config.yaml
num_hidden_layers: 9
hidden_size: 256
num_attention_heads: 2
num_key_value_heads: 2
head_dim: 128
intermediate_size: 1024
vocab_size: 512
hidden_act: "squared_relu"
norm: "layernorm"
norm_place: "pre"
norm_eps: 1e-05
positions: "rope"
rope_theta: 11700.0
rope_fraction: 0.25
qk_norm: false
attn_scale: 0.0884
bias: "all"
tie_word_embeddings: true
parallel_block: true
init: "normal"
init_std_qkv: 0.0531
init_std_o: 0.0
init_std_up: 0.0531
init_std_down: 0.0
init_mimetic: 0.5
optimizer: "soap_variant"
learning_rate: 0.00593
lr_mult_o: 1.56
beta1: 0.95
beta2: 0.95
lr_head: 0.00624
max_grad_norm: 0.5
warmup_steps: 200
schedule: "wsd"
decay_fraction: 1.0
decay_shape: "linear"
final_lr_fraction: 0.0
batch_tokens: 32768
max_seq_len: 512
doc_mask: false
train_tokens: 136900000
max_steps: 4178
dataset: "wikipedia_en"
Each number is 500 + 50 x the weight over its row's rms, rounded and kept within 0 to 999. Layers, rows and columns count from 0. Numbers have three digits each. The size before them is the row's rms in percent of the matrix's.

# k: layer 4 attention key, 256x256, rms 0.142, rows 176-255, columns 128-191
# q: layer 4 attention query, 256x256, rms 0.137, rows 177-255, columns 128-191
# v: layer 4 attention value, 256x256, rms 0.131, rows 128-148, columns 128-191
# o: layer 4 attention output (transposed), 256x256, rms 0.186, rows 128-147, columns 128-191
k176 119:479465366545481443423449539533517520536494447464405481502495465488522510534470522500514500529421499431567508440454510488530423494449524520551502521466516481498445467545505552502503475544514473
q177 102:548385594510419566420483555485485595465463556585557450552540491439427435569470502436513473501460526504497486496503603540631505433539494455500537520526488489418483517440479509583495546452503567
k177 109:466439539478415509482504497519407466486491525571536442511432543509452485515503592410458481550445463427495544490552474496555582539555384500495424486503538475467590530565495429544592550528540567
q178 114:533468477468466536512411435487477518451496661586446487513524541528537506549604466526653515523533558559498536459519412480525562489629493564416531493536470417469488542517468436475539482461502534
k178 123:496526449442450481535533442578422451503503420561466531549474535561536573526509397560563461571452561570494482370451521502503618441581538476522565514450498528592455483512419429512487563404533505
q179 106:594488425525505507501525485503519534537477481493476606507494533545481552449557562473449474459561485505465571555469520489541488446625515508570451459508534489478497384488438497446507503524486567
k179 114:529511425505498508459496451492562554471526592528459585425482528499540462460509480483528541429506543531504491413536506482548449424535486466509496530497466561529505444457507457494490611550519507
q180 111:427486570526499533467503481441519500526470476452445504481448460560499408545477457408553579524421442527490555491564439503544536422460614528474552569515562475456462586448533480566516501453556530
k180 120:495427570485562508462421481451611522538587483497541522544490577524517517536499440488448528431447514500490492481525514517504506591374478459560535482535610577518546418570493558502580522629589548
q181 112:442485570448543564511480518441520515518550460608435572560489520580570484451451610512507461501538442529423435425473541425502485425531504481596473516608604461453503520504464552467519452488567516
k181 121:536536475444538551545530515544408411503451548549489540535461458508553445415496518471487442474552593494397390500493556449568519540606441552486416496371483493488487516443455586389550395540519516
q182 114:448452514547520493565469489483521576517479582413489476563504480363530547479432453525513525485451546539495462492428439515544481513522506566504533460528485489435520553492516478499480413628395548
k182 116:589492416443407575466441426547396522469614500589469462421528436486445555510559522514534488490513621436449563555544479486392528503508420433534536514534623518502507473517509467495501501487462614
q183 108:487518545492481579494476541573562510452470569445471516432512507486366512543422457525468426565483489470423519466484522504454491507456397548552435458541517461444497540518462550505462462582547495
k183 115:491557599494483504487660489570510474417480536495417618530508571522513434453492501482622558524502593546570505527577451455453465443548472509476428463492536488517475548533526480411480408494526454
q184 108:499531561531461524481499512514467526569505512479521575545530544521538558399446415462544563464476474535495434464569549559535488510429517441498400468456482522494450509549498573547557478481519418
k184 112:542574531523555411497485429399488608485412429512497519472494453512498575492470489520573539470554502538421512452392489472446548461479601536433491508450518464529511550539431535595501511606572481
q185 113:493540397531446514505421505506468427423528466530477619484514555393509532552532536410519592467450504534432429521545493513520466438519499432545477504505534453505531462485424476509578422525465462
k185 121:538481484509487434496399564494551445461434491489610586480540536422432537497517545477471475536419478484487442547493551404479496529420486511414560448436444511564522430485525625540537413527513543
q186 113:454538597442545497497509481468510529539564560569524536461431489497448569573483463541471528514595411512411567461495553573548417487471436510507568481467482446464546546478485465518533486452518499
k186 116:486425554462508524495486447515545474539546459484556533460552528392482571409413576552574482561561504411515436474490514579435454477498503459549508469582498483463448478522493520515573389401450512
q187 114:484448550453459437524508523483595530553437445414569495505465462466509509564589493472567418515528506482483495595566489482584362488580495522522479524547467453512473515436492495537500483513520496
k187 117:374521502458562436560492472399526505513497545437477576525427485382523572470505451547473468540506539453451483448492452564577471418525457450481526522583468422478501487444518485466486560507493488
q188 117:475544547478527612567529545456559504517482491463493570523490463564444461553571553530529525500576423455479545396483483518512522551479409406510524468507508500484493398459498492507487450603453579
k188 121:432541520533520532538496465460481522477588458535641451516487438447475483512488542471505600450550474506490522537493474532449442504511383487568511484489536465576475501465471413518529452467530485
q189 111:540466424436395501454484485501557526491405532533441468504564520465435462478496485519397457656524543465505496507550458529480620521346549595505410467479594540447594502496581476508468505482443497
k189 119:496489614511402488501477540489550378480462503564447495532545476537484425510545446512437565600395536517414512564478531600445466423442489512493445622445494565575518500519519526516510613397467514
q190 112:550471414541508542493542578396531389422464531424433496567558543458419531504579442423517453510534477496440401482494499497504427486486474473459528500539514560481549474508460498410521508544599440
k190 113:489593532513578466483542466493488432528472536449542504537556456501434472449502410533477512518601473505485447494500525513448423477535472476501509418521571439508550435502469489489426487535598519
q191 114:489545530551551482577498468516546555551515493530409474488497540474523565545435465487443440484559494495494466462541448395534461456536559559399461621512450498492521504482414512513531477521472559
k191 114:443483448495470441514504467454464555586560579595481570500520489477344411442537556565451508485413469473511532418508528439500455442512565407551423585545384456532472497461484541477539454526535493
q192 102:528511519510536546502499493539570520486380618476475422523471466424389452381501448457524435453473529495528531527535473542537527498436464423474488506513557471477514512472489512485445518458486483
k192 106:506522539505491453497525513542506452431513492503489446407473450576522503427510545513475537509459515554482621533488444456439457457581471546492501598523461453524500486549478499507514512409419432
q193 111:572498418485495527521532450467578524546451506511442471520523486531490501453584576515488516524497494539519513423458516561559452453559534506499467481527466494478375446390542512424523509568456577
k193 116:541575442579450515472538421489521528531541499486567445554475447486533473434564529516411505500453500464570524439509480606488567475538526449482585475522573538447537495530467469523433576545521461
q194 104:455501418511542505450412493523477543467525544485572528487391484469469459397450516492541543501505498506468494516551547523432524502450457457516491595566532476522592516523409567507538433429578536
k194 114:494529496455522439487576568449510522565490545489511593517402516450482603444493519528561469460469437487550500492507518520473499493566431503554534589582474560450515578510588540535491480469630432
q195 117:567488515589361479613577547594428601408493540483539437533500641499471515509518520566478459510558484521479585553508500559545569525540532454409468434528403497522504487500490553572536510456580429
k195 122:464520585592469527541514419571439624517422488558521453494557538401514565437510466539600521527512567503496608475524596568493511608470499501462484524455529507433510602580412475560518463397453503
q196 115:388422438456501513492521477487594530466466437440481551558498527446557509492444452503503498473503538480443534527573445552442481564475493512482505542443514476448448581487482444666428498514527543
k196 125:433435560511548573509527578591503492425441519467552624534550417487510497430541463404568498529572432521506438450534416414359508523510556634456531429602472446456525529596550537491543538566525564
q197 114:521443553450426430425460498422534512574481530508546491504453451396498496470549522494475540453421444479553470553555432539506431453542561505621416425462526413545544541487566492457520489518535445
k197 119:654435450526504573556454489393498469561552548519454462487488422431583561439513530530438494451553475435531491501537481484433429473420478447575541468495518458564569596519554530446590495506467427
q198 108:467464493487553452430542464442426489583483591500460516513483457522425469484470452536447463461497505456467431554553576422567508509455475540504611363534501544441474470524411476495528522533446514
k198 112:451533505505503515504485449503494544434501521453586599532572539545508511514530430551424522515591440475541556490544540497548556445414444535409500493471541608549482460492573517469498457513428563
q199 105:452511389516469487542592461530431509480499547493492506583469478566471526529566509497536467567451559403520522590510470542581463505574504543507435445459577636449471459504508487530435507443522491
k199 113:578514421538582499499530493446470471440580437493508410522473492585553495514504515475477515439415561502487575546516493495443549419558561519519465524518448546474418424453528463521609544403560534
q200 111:555429527452512486497503429480619461412414383478456552459524461532521572481585471513505543441459512537416491480516600480561599447523493622481484446381473451483465399514511467465556503449543480
k200 120:532475446491522397499529525514506476482525598468547505498566554538495470522498429450473445422471458526492479493370552521482562442508428506523486566427470528553454443455561502462560434468522450
q201 106:522402469511473437472519504476440514475502506478490455547502438510564433377508473500523485513396486545562504557509531428572501453482480614451449405514491385476478449471447475583450458562511403
k201 114:507513519599493454557526544418486455484461484564539453524578549546570515387507418485427491510463477455606475482590466443527507548534515565415502493485506452583566491505516532438453503446567513
q202 111:521528522571456502550509502489431564504446523510454613539472524520618523547542435445512487494504446518489479391471499551403498503508447481542440517556420511478563534439584522474557537581468537
k202 119:551447534498508541518600508491514474518568504581497573443486460449564510487430498480459435604517455516456536567523400522518554531412480489446541499536452509549508495526475419604522509550461515
q203 111:490560533479502452483509566546438511453529529530513447510541473486461435475419449437516484470518499458535466516569457482504542490554540517508470515522517507523491435525594592424595496538523577
k203 118:617513514503549500525603488589491541500463519485539535541402398512531562427522541546438571502571511486509541536531560585542555400505505520525463565482486479491521523340533507552463539458537538
q204 108:456469513463529517497490546453510540486621460511479506482593512540506598486573476485470445506476408525475423462469485456463499546514515526608563495519488582540471433542497500573446433451541461
k204 115:523546566434507517359514593427545535516467497416494548508488482513462465575517510425560480462529507504470544567474495459443466533456506443534534453452490532526453433498425522478511446575468529
q205 115:550466472472440448477511466618444492518477436565506463414484473571553556449519516509487492512558598561541508551541490468354559528468435526477430508502527421499486454540515468515507526558576514
k205 116:531599469475517591442527515481541557428444489479539470493405513468556509508490526492543468521540476548462566431492504470437496494422530480481519530518548486466483541413524548471505476534467542
q206 112:485544486462487561469478482439550418534569508455550462542556450561526549467409454511507554407498453404561561551476449592431429516464521562493441541529447459491386414453523592440422531531479488
k206 122:489485579515493487639488571492591519582610448453501474501515572520532575491524492493529529450553501529474548468469538486378491426540463449505442416445472532541473490599559505427498627496394466
q207 111:454385462547450471439492517540516534472505496506600566482536427485569510515526402533507496508430496420507454485500512537440501559439418510505523513595503429389498497507533459482558403562539500
k207 113:539426486592545450492422476462499487516455561594496532507390479503554465478549474532554538492468468513541424406595445459456513517511450541536515398511438547411549557542417484457401521525497553
q208 104:489291491465569532502519482548587437512458525484446522448499481441494513546585500466446431588485523476640511522595457616526541462477462582511468433489446501566486464655528511482471471500445393
k208 112:574511396617470533445519493524476451547455457481474595462589511522494495526509532522512498445530555450573510531443494500476515538482442577529432457515553571587447573443519549481502425438424491
q209 109:505569473520548492606423459449540521572532587553508456414440492511529458558488412473555419569406458524548505479466573472453522483479471421507560430514623404454501503462481577471610553515530468
k209 114:369470435569449478531519599504476496489460479518467474420462538578528544560545485584447374532592541505449425438542533469464421531511520508430530493567590457550440508531451517555578566513509427
q210 109:511485541513426545511595463558482496527528427432573570477416531552472507453487501432543498493499536478458589561451478517379383481490512400515482598535508508512614628498444497464575502573531479
k210 107:501450500475559584458529531522444526526475391508523518494475572515577450439522474417480550493551406536471606518499507510505435516543569494565516515504625459485513487521506432438507431440507448
q211 112:482366522484501518523464588513480522456611429499453497419529571505503492505580470483544568521560404445478497495500481451433509523533522499561554500525541464406397478488487560475558558495459475
k211 119:447476422493465442486521558528543579470496535511475365509457538509467476479519483417449532483495392456486554464560478474447544572542459484560452390500558443495494463450399530473535516407557580
q212 112:479537486510431399520445524495414454592571544481508603458551443626477488484490484546470541464565483464526516610499446521484498502416540454575516459582490438535504492479529491486503578485551519
k212 120:549429500577466561433484496503549515504499574583503453547440547500375487498429553497466506432540495524482587515407526501501570470479549565499489538551516469397497482444435460472455513468511485
q213 117:594472435625478471501539381431510469538525491596518552474515508549453464528488475489511527501528453479439437479451550523502533581399512444506515492469423564514553493486536494545550434454505485
k213 119:531489453559522450553487570432466530484453521466457456554547385604460475527448481491464512579513407477509484411418442536460627536431511415436467466421455573519450550514428524449408460504560508
q214 111:506566460497577517523452522509452516459472581479415569561444531502488483452493539403550542494451528502535546552608415552422492531563491529564444517463499459489383503426512482484565487440504460
k214 119:527479505531473491528537463435400511483431597469503486516538515468535465562519501539464543428489624486508419538497518519496568560509474516404512553435474546431498454543494449523597435495476396
q215 116:531472450501485534565472496499523513446445622438526503391449521487533435469516361485538576605534566514560526479381558419553416457464487405563495610499487584511414457496440553456525463520498544
k215 122:537475441469454460524509497475476465512494496444446615541419504569470521459441491495526551583505476569508505550485523461529425522536464566517531532525471512426464476438518499521623554495499585
q216 113:408546385518465518502610545367484426478481533622432480573447496550547449564460552545572430441404529538453574459537462489554537503510520381521483503445594447467512440581443509516593507515582457
k216 117:458526550457480494421524523414573481415455566515482448437506462491563443456552557479395483416488503518478511500554489442496468500530409562486554533536532349436452489473503541492537476507492429
q217 118:450550528606568469462493412523505534506496553532488555554480522508546469475460514551570524536570524544558520465561505493491503556634435528551503444513542478525439490502453575504442514542496546
k217 122:457595449458493561421470435547473491599477551471505529427460358578523560438359462550568393558493489457522490512540444531511436579531522546504494512587585581517473485484444487498537556468458534
q218 105:546516543551614526574554522502486500565505512520495495492490576504489411481494470448498470513568634505466539518469542486474454455537431546477479547443448411448509513527537482506555532557553521
k218 110:525496549440491480649525443494433630550534438474427538563433530549486489395521403467443506547541547499476522463496463478467526594482629523390473508461500559501449576433525488470528562545554594
q219 113:573503519475458475462486446449475517497494420539579496532468420538488576419518544544408426538536450585567531453579488514557553505463520424503398562550531531502546496441500559370616477550544434
k219 115:606472510524406501553495487552535492483444532486586503467543405515544497429495490488482427475565549563528583411563559520565543450376527470521503516575546473502549408465493519455532421579433520
q220 113:584473378509563522515553537495536514499478579523501452434524494553474520553533562489439560427528485449513464498461411452586511482555422372475457490464496553481457505486464450480465555403559503
k220 117:460501515448501538527564543401524470546445603513483502472460550557468520582550473483462576541513435555453583562462504507561524528597468539509490426586532563515466443506484503430483467491445555
q221 109:473501421588457428550496474505511603471429432534547543505519498488518487422558455576483559477428524450568595532494483525481408553562426464498474398511409497490478538522460425446414457496420445
k221 111:430531504441524569487512481395466450435517458515409537503480515519543572545414405592489488568439517503490633561508518556540565469476476519543617456584489471492522513541504583502387454434410468
q222 107:502451452544471503531463577450509546540434503425551508416543563574462544429528518485491509477508496551439564452564577540519487504581517499582453470574425498469524483567505437528626520463552519
k222 117:441522448477495428442553481529506409522559591515590467484533456497499423479425413509498518484414508508545552510508592502558472516518539481522543430552455611487510529587415423542513505485503466
q223 115:591489549528422593440415545416499509479499482571527455523460513525555550542493506422470442462521568451550452405618434482517504580558477548570566519475456476474416583504458526497542564552446550
k223 120:479500532528550497516533457498366614548502463485530542497498493521490503422532526522436496482489438456551581569417479585473525559525515497562530461477503528504401473532392533512443594525452582
q224 111:471480522527526558469446430406468409563443440525579476546562429491453481549516506434573492522456445522544573486402469513411444593436475525493604448410472567590552464533469509540515551504432516
k224 116:573551583485498515458451464483462511548510566556513519576502476476532514519504388488562485451527440645475486498357372537435490558545493543441536489520487487581480581559569502540532469458480489
q225 110:472518526591518494479484541482488461436535500489433491520572539458547507555458535520497522474513517494503466531535451465476546584380467461525519473570582492450573485495537501475477542552481461
k225 118:462532482487523555455458544498546472459490431494461452482473509453574502477581419462498512401455573422442448541466394452528428487509544500493551503524529498482514536452486545391530508421473506
q226 109:523547564470530469549519556496477545530484503499452587562484596519482525528447483533479485526477455532502444436528513436433486532449522509550657476522514448502390508466593486484509514547534483
k226 117:498534513565590518445466511509427528479524576534536592621381448472568452436431459477515531481465531513504480535474548421473475522474479475476543542430564499424552478445504613522483529561516522
q227 110:481551464550502464509477528502569579575436466549505524512488425526518533428390470530466549521455596530481500525481461501508440527336501536451458508512436481528401453516467470506489528504379637
k227 120:483601514549460455554376482502589444586460560543506492546429574530447512432583458489419603524481544433517602479515408508490432468515509545408450477545487497510497444538439495411504432414473520
q228 111:485601506524501524459519541524442475502376651542540526519521456496443519430544473512528468493509486420554524438549481503437469517503536516462521577443561558441502418509530555574466442556544556
k228 116:515433463369525475424429613594415535525493542509476530510524388492488558578525571540506484463561588511567560511476490468523461435564351530534583552560489542539494502502518553460470507488414527
q229 105:482450610491514526522624453501449427486487463500457396500502450468565589512633542513442517465482474447514522453443481520464454505533515412571522535490463501540460587488404467566623487530553508
k229 108:533535538368474549436553408543454474518556506570483440544567487405442477544491532459434440416469456506531552485543519510488493569545520380542537552481445438527425432487452512473495518521523478
q230 113:439455449485608562505498456521517499545581531561545565562501529430422469481501456584478509460457548660494573486529487453487458486645479530459519405478474536458455510466472528428548479443525531
k230 114:595500465466498567535496486420505531482497553540510468490501457546620499543554448517482448432486488556421568449429561545571515498544473457443512461541530418513483536497530584487503500467573512
q231 112:492529465538530520564487413553494488521488426547428489437404431535511489543500487453529433526423493517488568521528598540488460580512498507488559580515414576476573516512499494376559501472459427
k231 117:490504500559526506544600397503546460535380473423516535429572463513476414548448447468440489438422511481613509371517496481521475508504542492460494551496518494462425528523444620407550450570448523
q232 108:517465608572526419508528455431505554484578610499477499480400504481547512594465524589470496529498454496513404451474437577487453584494528528486443522487518485471506546494560517541474486443479393
k232 115:426435451452491435553517372566459465477501460501530395525493410499480558570521514537493395503537471536553456446565461431474475496537467488453541525414478540534465593505464469537459532388547437
q233 115:498421531417450532453487572556510491506398558554525557480523531602538508464546554463429524459396542522494458483578424446480499592463558555510448482503601555588503522592441598501539442497499418
k233 122:473528474428496443519497595520503501492521548598541461499482415440593495559422515442549542407515541455458490441465551464471531504442494493494533519529482539528585516529447519516430492437521524
q234 110:525481514432518496403526568508454436511548504499522502508431501491499492523534492508489530503542520486536569434535511502440510447513523469427403524531432406526438473544548487560538557513502415
k234 117:571464521478454524483481499519474564542445538488496490500494537528445425494451496514483494480484550462522508504532450464388453537475441555523542517593483584510373483496528618499452476444529503
q235 106:526460514442507431442447459449578500519483459556432468454474511520441377530473431517461494492519461532421593481524425488530563546591462484452581536466552567570395564552509502488532439473537450
k235 113:504555484490545416510441375509552477522575391433522519486459457494507415443486515492428530541453483503607525517422395489609594528468508525577615480522522520488499524518589494456485453405567413
q236 107:470534445535496509463498530420446494590537498499502445445434519468398438559630476512459468512561477428518523600515452465548562509493450557526497499524495476508503470507455443476507492583508459
k236 110:537611484467440467522471462563499569527491517384613398404380519480514529468494536526499506502516515501486571415487512431551492624381551579462584546552493504533571489554522439440490473536451433
q237 101:517523516421536433535517553427526428481509535533490555516491479503446583405549502490443472483515617518593516422427517519460517635405503524543458490552494528439635383527604417507500458393477426
k237 106:568458516480451532478582572486531550524497530477496482566555445466454485480496505546359536485533636530506479469463481506529503526513477535479471544417461606521619473501448451438544462583464533
q238 111:507481491523501545547486372393456356488540528504600539531482494473570467447503492589517587498442566528491554606477533536496446454561462479502457480488501438549480501470520458544546487484609541
k238 116:560508503462473597525556434384461510477477408395524504503509471461439467587518456542525481522476418495482487495499577565510510559542471478432563458503488495531369515515485487517477485483584566
q239 108:479473518554509439565434486471504586487561454451418461507446495557481461434469464426577456497512526407525431499433520484586506527553436524521461514471568525524425447548527410515451578539547478
k239 113:449437494501501495485375495487536616454572570541511425566418446466451499514562499558550493562527452522559510454439493508508426528455520495523455521580479508475509462525490479531465629496503499
q240 110:524519515443459515411514437568485584512513416500434464472610552534511573470486520563554515509437493411462458448462541521494526530438546517494474521474482485443546567491442525513584442510398545
k240 114:499502528620472501566556485392504592491471489410506545458519483489581544445549510435440450392430514617523536483492575407481521536519545511599497477501566572374612510561554603508477475510542594
q241 111:575524500482581556587509470549481442398550417589547520467441484491475530561539489540556435507445499513537460530559499580615437435546502421530562545485443509483357467445624485551485539472421516
k241 119:552546546510528522502542543493409440453464484567542535527449573532532490535547489563390533456474448489531497521480492553533474533564468503574368494475495438499476532482532441467476517517511519
q242 105:625503489499386481469566607517542562502491434483479613509502478445530455538546630534504497491472530546510518479529601579518538545527583479603505555477533466458512526512434532541548453469504517
k242 115:492560549577467542499548495510521471534569517422503562554535490491486551558598572464522470491514509489487525520551490512504482482581557491510487491481444509464519583496395455455382490542557532
q243 113:556579468427473546483474451568513575521543481443488525490531517500571482460411542517566481474536532461544631505519554466506599548499536450339530463534605540466502524454601553543446580465552485
k243 123:502539615516542595501534511507505444490591452467502562472501520497480549439491563467464452449512626581492534529446500500488577590532500549470511500474521488471503434458550541453492569464574539
q244 112:559534361437493409557466567459498521519534511462460425531453555474485528519451472463490527422504517481467535573501494527468476511494521516448507540431458419514411476505471525527533426437420540
k244 119:525579472522480477552442488474416544486493370457525421460536474570559483638557521522491561545612453481574509582469529442526571467472494478553359478504429439413539472476488522467461500569465507
q245 110:416561609498541496459501545494579448489487526496526488516448538460524473509497532518515500520540478418516553563421534624535475447564385391433494426572568373496503513596474527457535541595418564
k245 111:503522501458664478530530504556503468467518484484428502481442583461571498494427525553521371406487468482513529492494459531544502514533498558544631460566444529503536393529486499574492501537507529
q246 110:551523478545553483451561473526512421541470499484515386567497457514479446567544565527463541492478454464530510515551530463501488510515509499482471601442511520567513489607519417415461513562606445
k246 119:526452446492491583485528532475451444482439520484515439573484529508523534558395475544433560448398468499452518455430448562541501542505492511482494535596477419522501451531602479522501486525529434
q247 111:503438528498425518487463417514443585567435568556571575502463399442520548502466512503554451613531486483574410487520474470444498478437399445503470481573429471533438472592476534472522628501530466
k247 115:507544525499519450473454576444468421538414527456478458520432464505473494534404438514560455534459442577511520447485624560492533441466508532498499519622526449541479583526521603452596464521555507
q248 116:404536501541517437558490483550496419458516546563478547456486486553556475483529545574489597330528537518431527573435564503471466462474594474555479503471483497471562505499462596535516545533499522
k248 117:518524502573466511541448495554485534502434630508422517368566516496498491538471455520516530464525510558534542471430474458596527508563525456493490568384483490468550457433546499476480577480543422
q249 107:493470499486493497500456573530470524558506467527428537554509513488501417508448536500429518522414619540454501469420518521492505588453477521558605532442455451523478450468428538494509600415527453
k249 108:480482520506479510440460468461541560494510497504339470508499604470495453498439567463573585507508556571557503441413551515493437497422604487504653498592496490486531446445515491490497547484557491
q250 109:447471428470514558535514551482508522503442463410453468540503505583552500579501548480397488491455494512502470519505635458594410462522532500571495510546414465480530442500485532454382554417369514
k250 117:416547489527494543520553403461476550489467377545517440487466418509471427495522438564407516477532393477516508560523534474400534513516533484528435466546509481505545518474461545401468597569540486
q251 115:457533514479511508529540491502483487521522512547392512459529527515466451483641532475477541581539591491481421532493476423489538350541466557416566405578420527503521435467553484514644433584489483
k251 122:442540497543538486432453507494479613510459394506493418531469514417500524541614507540501435481412567510476578491557509476546494490529459429512476600424526529482517566426559440464531441582454561
q252 116:473488497442598508509507475499480550470494485477570496433431454451438407462512504442522444513465512567488509567472423584448479465505617508471470450499514466609578518528594460449418482490510442
k252 117:549518568482474548499543453533376483478449524457557435487521518467451552538502433565444548496504478573519503495591439549523480488517563555547554553499459485582643492569426549512514491512488503
q253 111:509497520484452498415593425432567542551569438438478494424401542475562539427447447540528538433401499485493536495501552612424490530548451406557470496561401534553567479639559521473490517522388509
k253 116:560494499406518442446508475414492452487460399504516489574496488517567519498491496616510505418426497401573494494473568547419484498506532530433630533541410549519464533557493544478465426459566435
q254 107:540485470451568510476586491434519496452558532534392545485603436490566539512469551543516505557459458523617542535526640543439554479510492470537554473522483478515518482482460450473528470479475417
k254 113:498467490534497520494612599571479407517499548464515451571523443564627501425513393500485509469431481437547451500401553575514406471516476470473513500498441556510453521432538534596504467421487486
q255 111:524519476556522490503518489569493474515469431531496473500601559524480458558498531450506513482534596341532535524444500537412553507580583418582483445500545429573541595517506512531482516605496529
k255 120:547471558443498498418368397518450485562558485528492515422491501538613571550605601587563581419522470403479544417536490526429425494543553561587563465558537501513479468456453533499575454481536397
v128 108:460505493530476461601538466534438504454528573447524456519463536460479522515457475478513483530487473602412480498548489547443541590500445627574498495518475626541469460497438597562478560482469466
o128 107:476566517521448515417604537599521509538522442468500455502449552487476467556463517496443455427498506560512460560513459622415539380502526489515508543495485481434452480413499517479475526540495398
v129 105:578616442478473551547491502480469516465464508587533478555527462567494501452485528479458523561403440484459485528523428395460466575467478556490584519440447531563537485467506486411472512500504529
o129 102:595467520403579560530508458474416524444480607539529597458558521434547540566535470455520479599483556515454504499521531562425383452580488513524537537461507513431504517508349509599503551554513493
v130 098:476457602441491507510503534564475531516469529465409472491482573429499506493460455528513463433456585547447482515574510490501553573440538481592458546407481520458415477458426500473475564542479478
o130 095:600437449503458502534506530423525495540447499544499499451515490542501430439407508512512536569505504490499433575531473503516540459497500539484489404447499437517405578471557492384604586446459559
v131 105:552463552524539485492525477537479524523478492502544407628539510472500409590439461532526475496477496521517494471391532470540492388555578514477480566520488522540454387477468474531508512428561554
o131 103:436549497543506471594588583480498548463472529541493490563575564509475507472430458568465500513469464544434519521480415503454525533483483489584502538484497478487460576600465523544544506544463496
v132 102:540487475443535450534584571448432698408415535558492486536497499442452451542467380442496490460457497493534518507493511455447391509473464552463536485449522464497606537465541541511548521481551449
o132 102:477458574526444581475476485480497489571568438497573502533548501455442541534435494503502506492489522476527524503464601510432495521389424458497531545583420506478541463450553453512613534470440535
v133 102:470433496580490518542498467433442556518476451498451560615435414517523563493458438434468490568533510479438543532516461518584463442596556437514404545481474476493461521464507600532478455459493545
o133 100:519411484506515502533496510472556477590394490488582446523467625566593514479468513473435486439466518485450538511554429436494542453520417522531524473502521550604534548508510619539557412477426470
v134 115:535422483410488546513435403628510480573571535535396477492541520432488550432468538441535544402536441463587400489433431589436478585597419501522500525577489481495540465572587473532429471540483501
o134 109:514424384444511395460486506431416532515576539566379518456535564461519603482534489550400406488468437382540461477512454469504478483473562599487527490441437594502379552485577507496534535508495515
v135 110:444447455428542469488475380466519498520517487486539384467370497538413546482406508491557474528452556530480525491428438555518541468490555570467461494481439604548376474477475498472478481556581524
o135 102:540489530395490466486532456476498418510392517492513506472555577525505496458538459485518434492482478587480529559495575557485610598497454466494595438391525458560514579424506486396582547550433540
v136 109:544530487424518532554485590461536531501447536425586441582474523429428473514375504609549509610529452552509409538560485517480519518479498435578488447463422540495409429475450393460596492498393476
o136 105:632454456458498473500566543599446490463441431564561529467550499466482555544533505412501443494483543490505467585547512566550425532554596467491579479599495489476471479494579518524538547552475474
v137 106:529466455569573527417549549508520531485594527480513490526512440548463448554467546508492531536494531611404444485489538522462534598456567504568510480485449459453465402450417522408470443537474525
o137 103:540541503471484521425571542563566432580530561538594511453519465467480456425534505448445474472452549575381519444607531516479538490485524451544477428503453441567522486467537461508516528577426560
v138 101:555498520597590395446467537556503496533489373476497523419463508566461442520498532448501662456505444461427544578505519498502595516547499456522439526460546464494369543524477500517573447478479522
o138 099:563485484539377479468504491605500439489566528460631453461508521573470449521604522460489496450571437479518486513486495522571632485457595524516500468515541524465528521460481557404499520521477552
v139 112:443477531530543503476504544396372499567505569572466446498446591507545502495439545542582514503589493559422513575480594512517481501531485500491471501556490467459453484402541535454384481554494509
o139 108:485326552521501505481449589517522583530545538542462444493571562556526486537470482550597517530513517460474419440575468545530560514484540595485481464515539459513466547528512485543516551420493479
v140 094:461551540488478545439514509507396455498560571458508516439580417421507437493495410498438476521470545445427384479500490567590498519478478517455418456519411503548503496444520623527488604562493450
o140 096:594477531438594516515550483499399535526614449516527404442488470572528454554414503516430532455470642530480556553529488512448634506540505429528507602557487504530422528538461512488471547534508478
v141 104:454384499579459521497644517518462516449520489455489459542496475599489497512492501504551583510527589431470594489522392511534474531474503465522489500475526578474554402409471453542418505518577466
o141 098:568542557607498484569484455467617463599410470547513543451604470533483516496510586527540506497428440470483473533506475467554546491509611390511461481510501455539510484515536496513568578557447460
v142 104:531457539405527449399457473546465535517529608496552456410607558450569503579514468465551442479464473469519438483518437495536526448635452424448507570416495480505607433522464451485454443553474459
o142 098:492616434471441502516495513430544511423564472510496457584447511463469489527450586483434487502586474464487537481442444448466500551432442569510518468452469460548466485522504473491503453476453520
v143 099:379438547496435571488483403564490554474522484386490509486549538402441495508531453542473538438464531498547524533523485476527469549425552555534429508482567567403483559460487555499479511514444494
o143 090:502481521506484444538481532497505493478485512524522484382487508502621475451478458574530482520515475579542491442517492461515543503571528488479490582450461465503433532520526488448480520562579560
v144 103:576539517473482478472405528445430509519546460531510539339529577521571528433498511447501499430498509388534504494465561469416354542565494618487564452471448493499582566465550508478509568494432443
o144 105:463590446531534458527489465456461530434561493496478496505525432434479446486484444552506423485592544524511573509419559431562496570518449501495419422426484512465460480493451518493537445561543435
v145 100:403549446517572482490354437467510491594591527574510542493451539614456509487445672597424510564535450635513477517477550474535511508432449474593500467534474488540530469477504488457409493538566475
o145 101:553424529451487467559430534448604516385437517404458469451559596476507510537522468536540561532480456593587481473508450585490482485485531607456489520527483522564410599450545471527444482467496500
v146 107:503462487566546501542515509507436569628430513447483540561540438513523484493490552507576402423438464450516542549469466422514467545440415491496380502550521525553586576492488451550514533563548413
o146 099:526442465487519570474591562485492635526525392469522562458524487487489492399392578489574446500557518441441565535525510473532435541502526499538513497526522624480465457504364461455528504497536485
v147 097:555570470564472398469527443425473515543405593551463414481523469538567477508452455476534506487532508466597528441567415500409477555557529448462538426456437565531565478438536497481531527518585480
o147 095:461513526418511558495489510493603536521494402572564506506465558446513477611565554455546411503558401442426443507466465477530575375552442542476497561476486456460544494548545540520541477488536486
v148 099:452600389516521510563533456481427477433469517496488524510447507587403452490441454487464549447555485480502500530521490638427400552453499454606420534521510513520413546467517514440399524456442552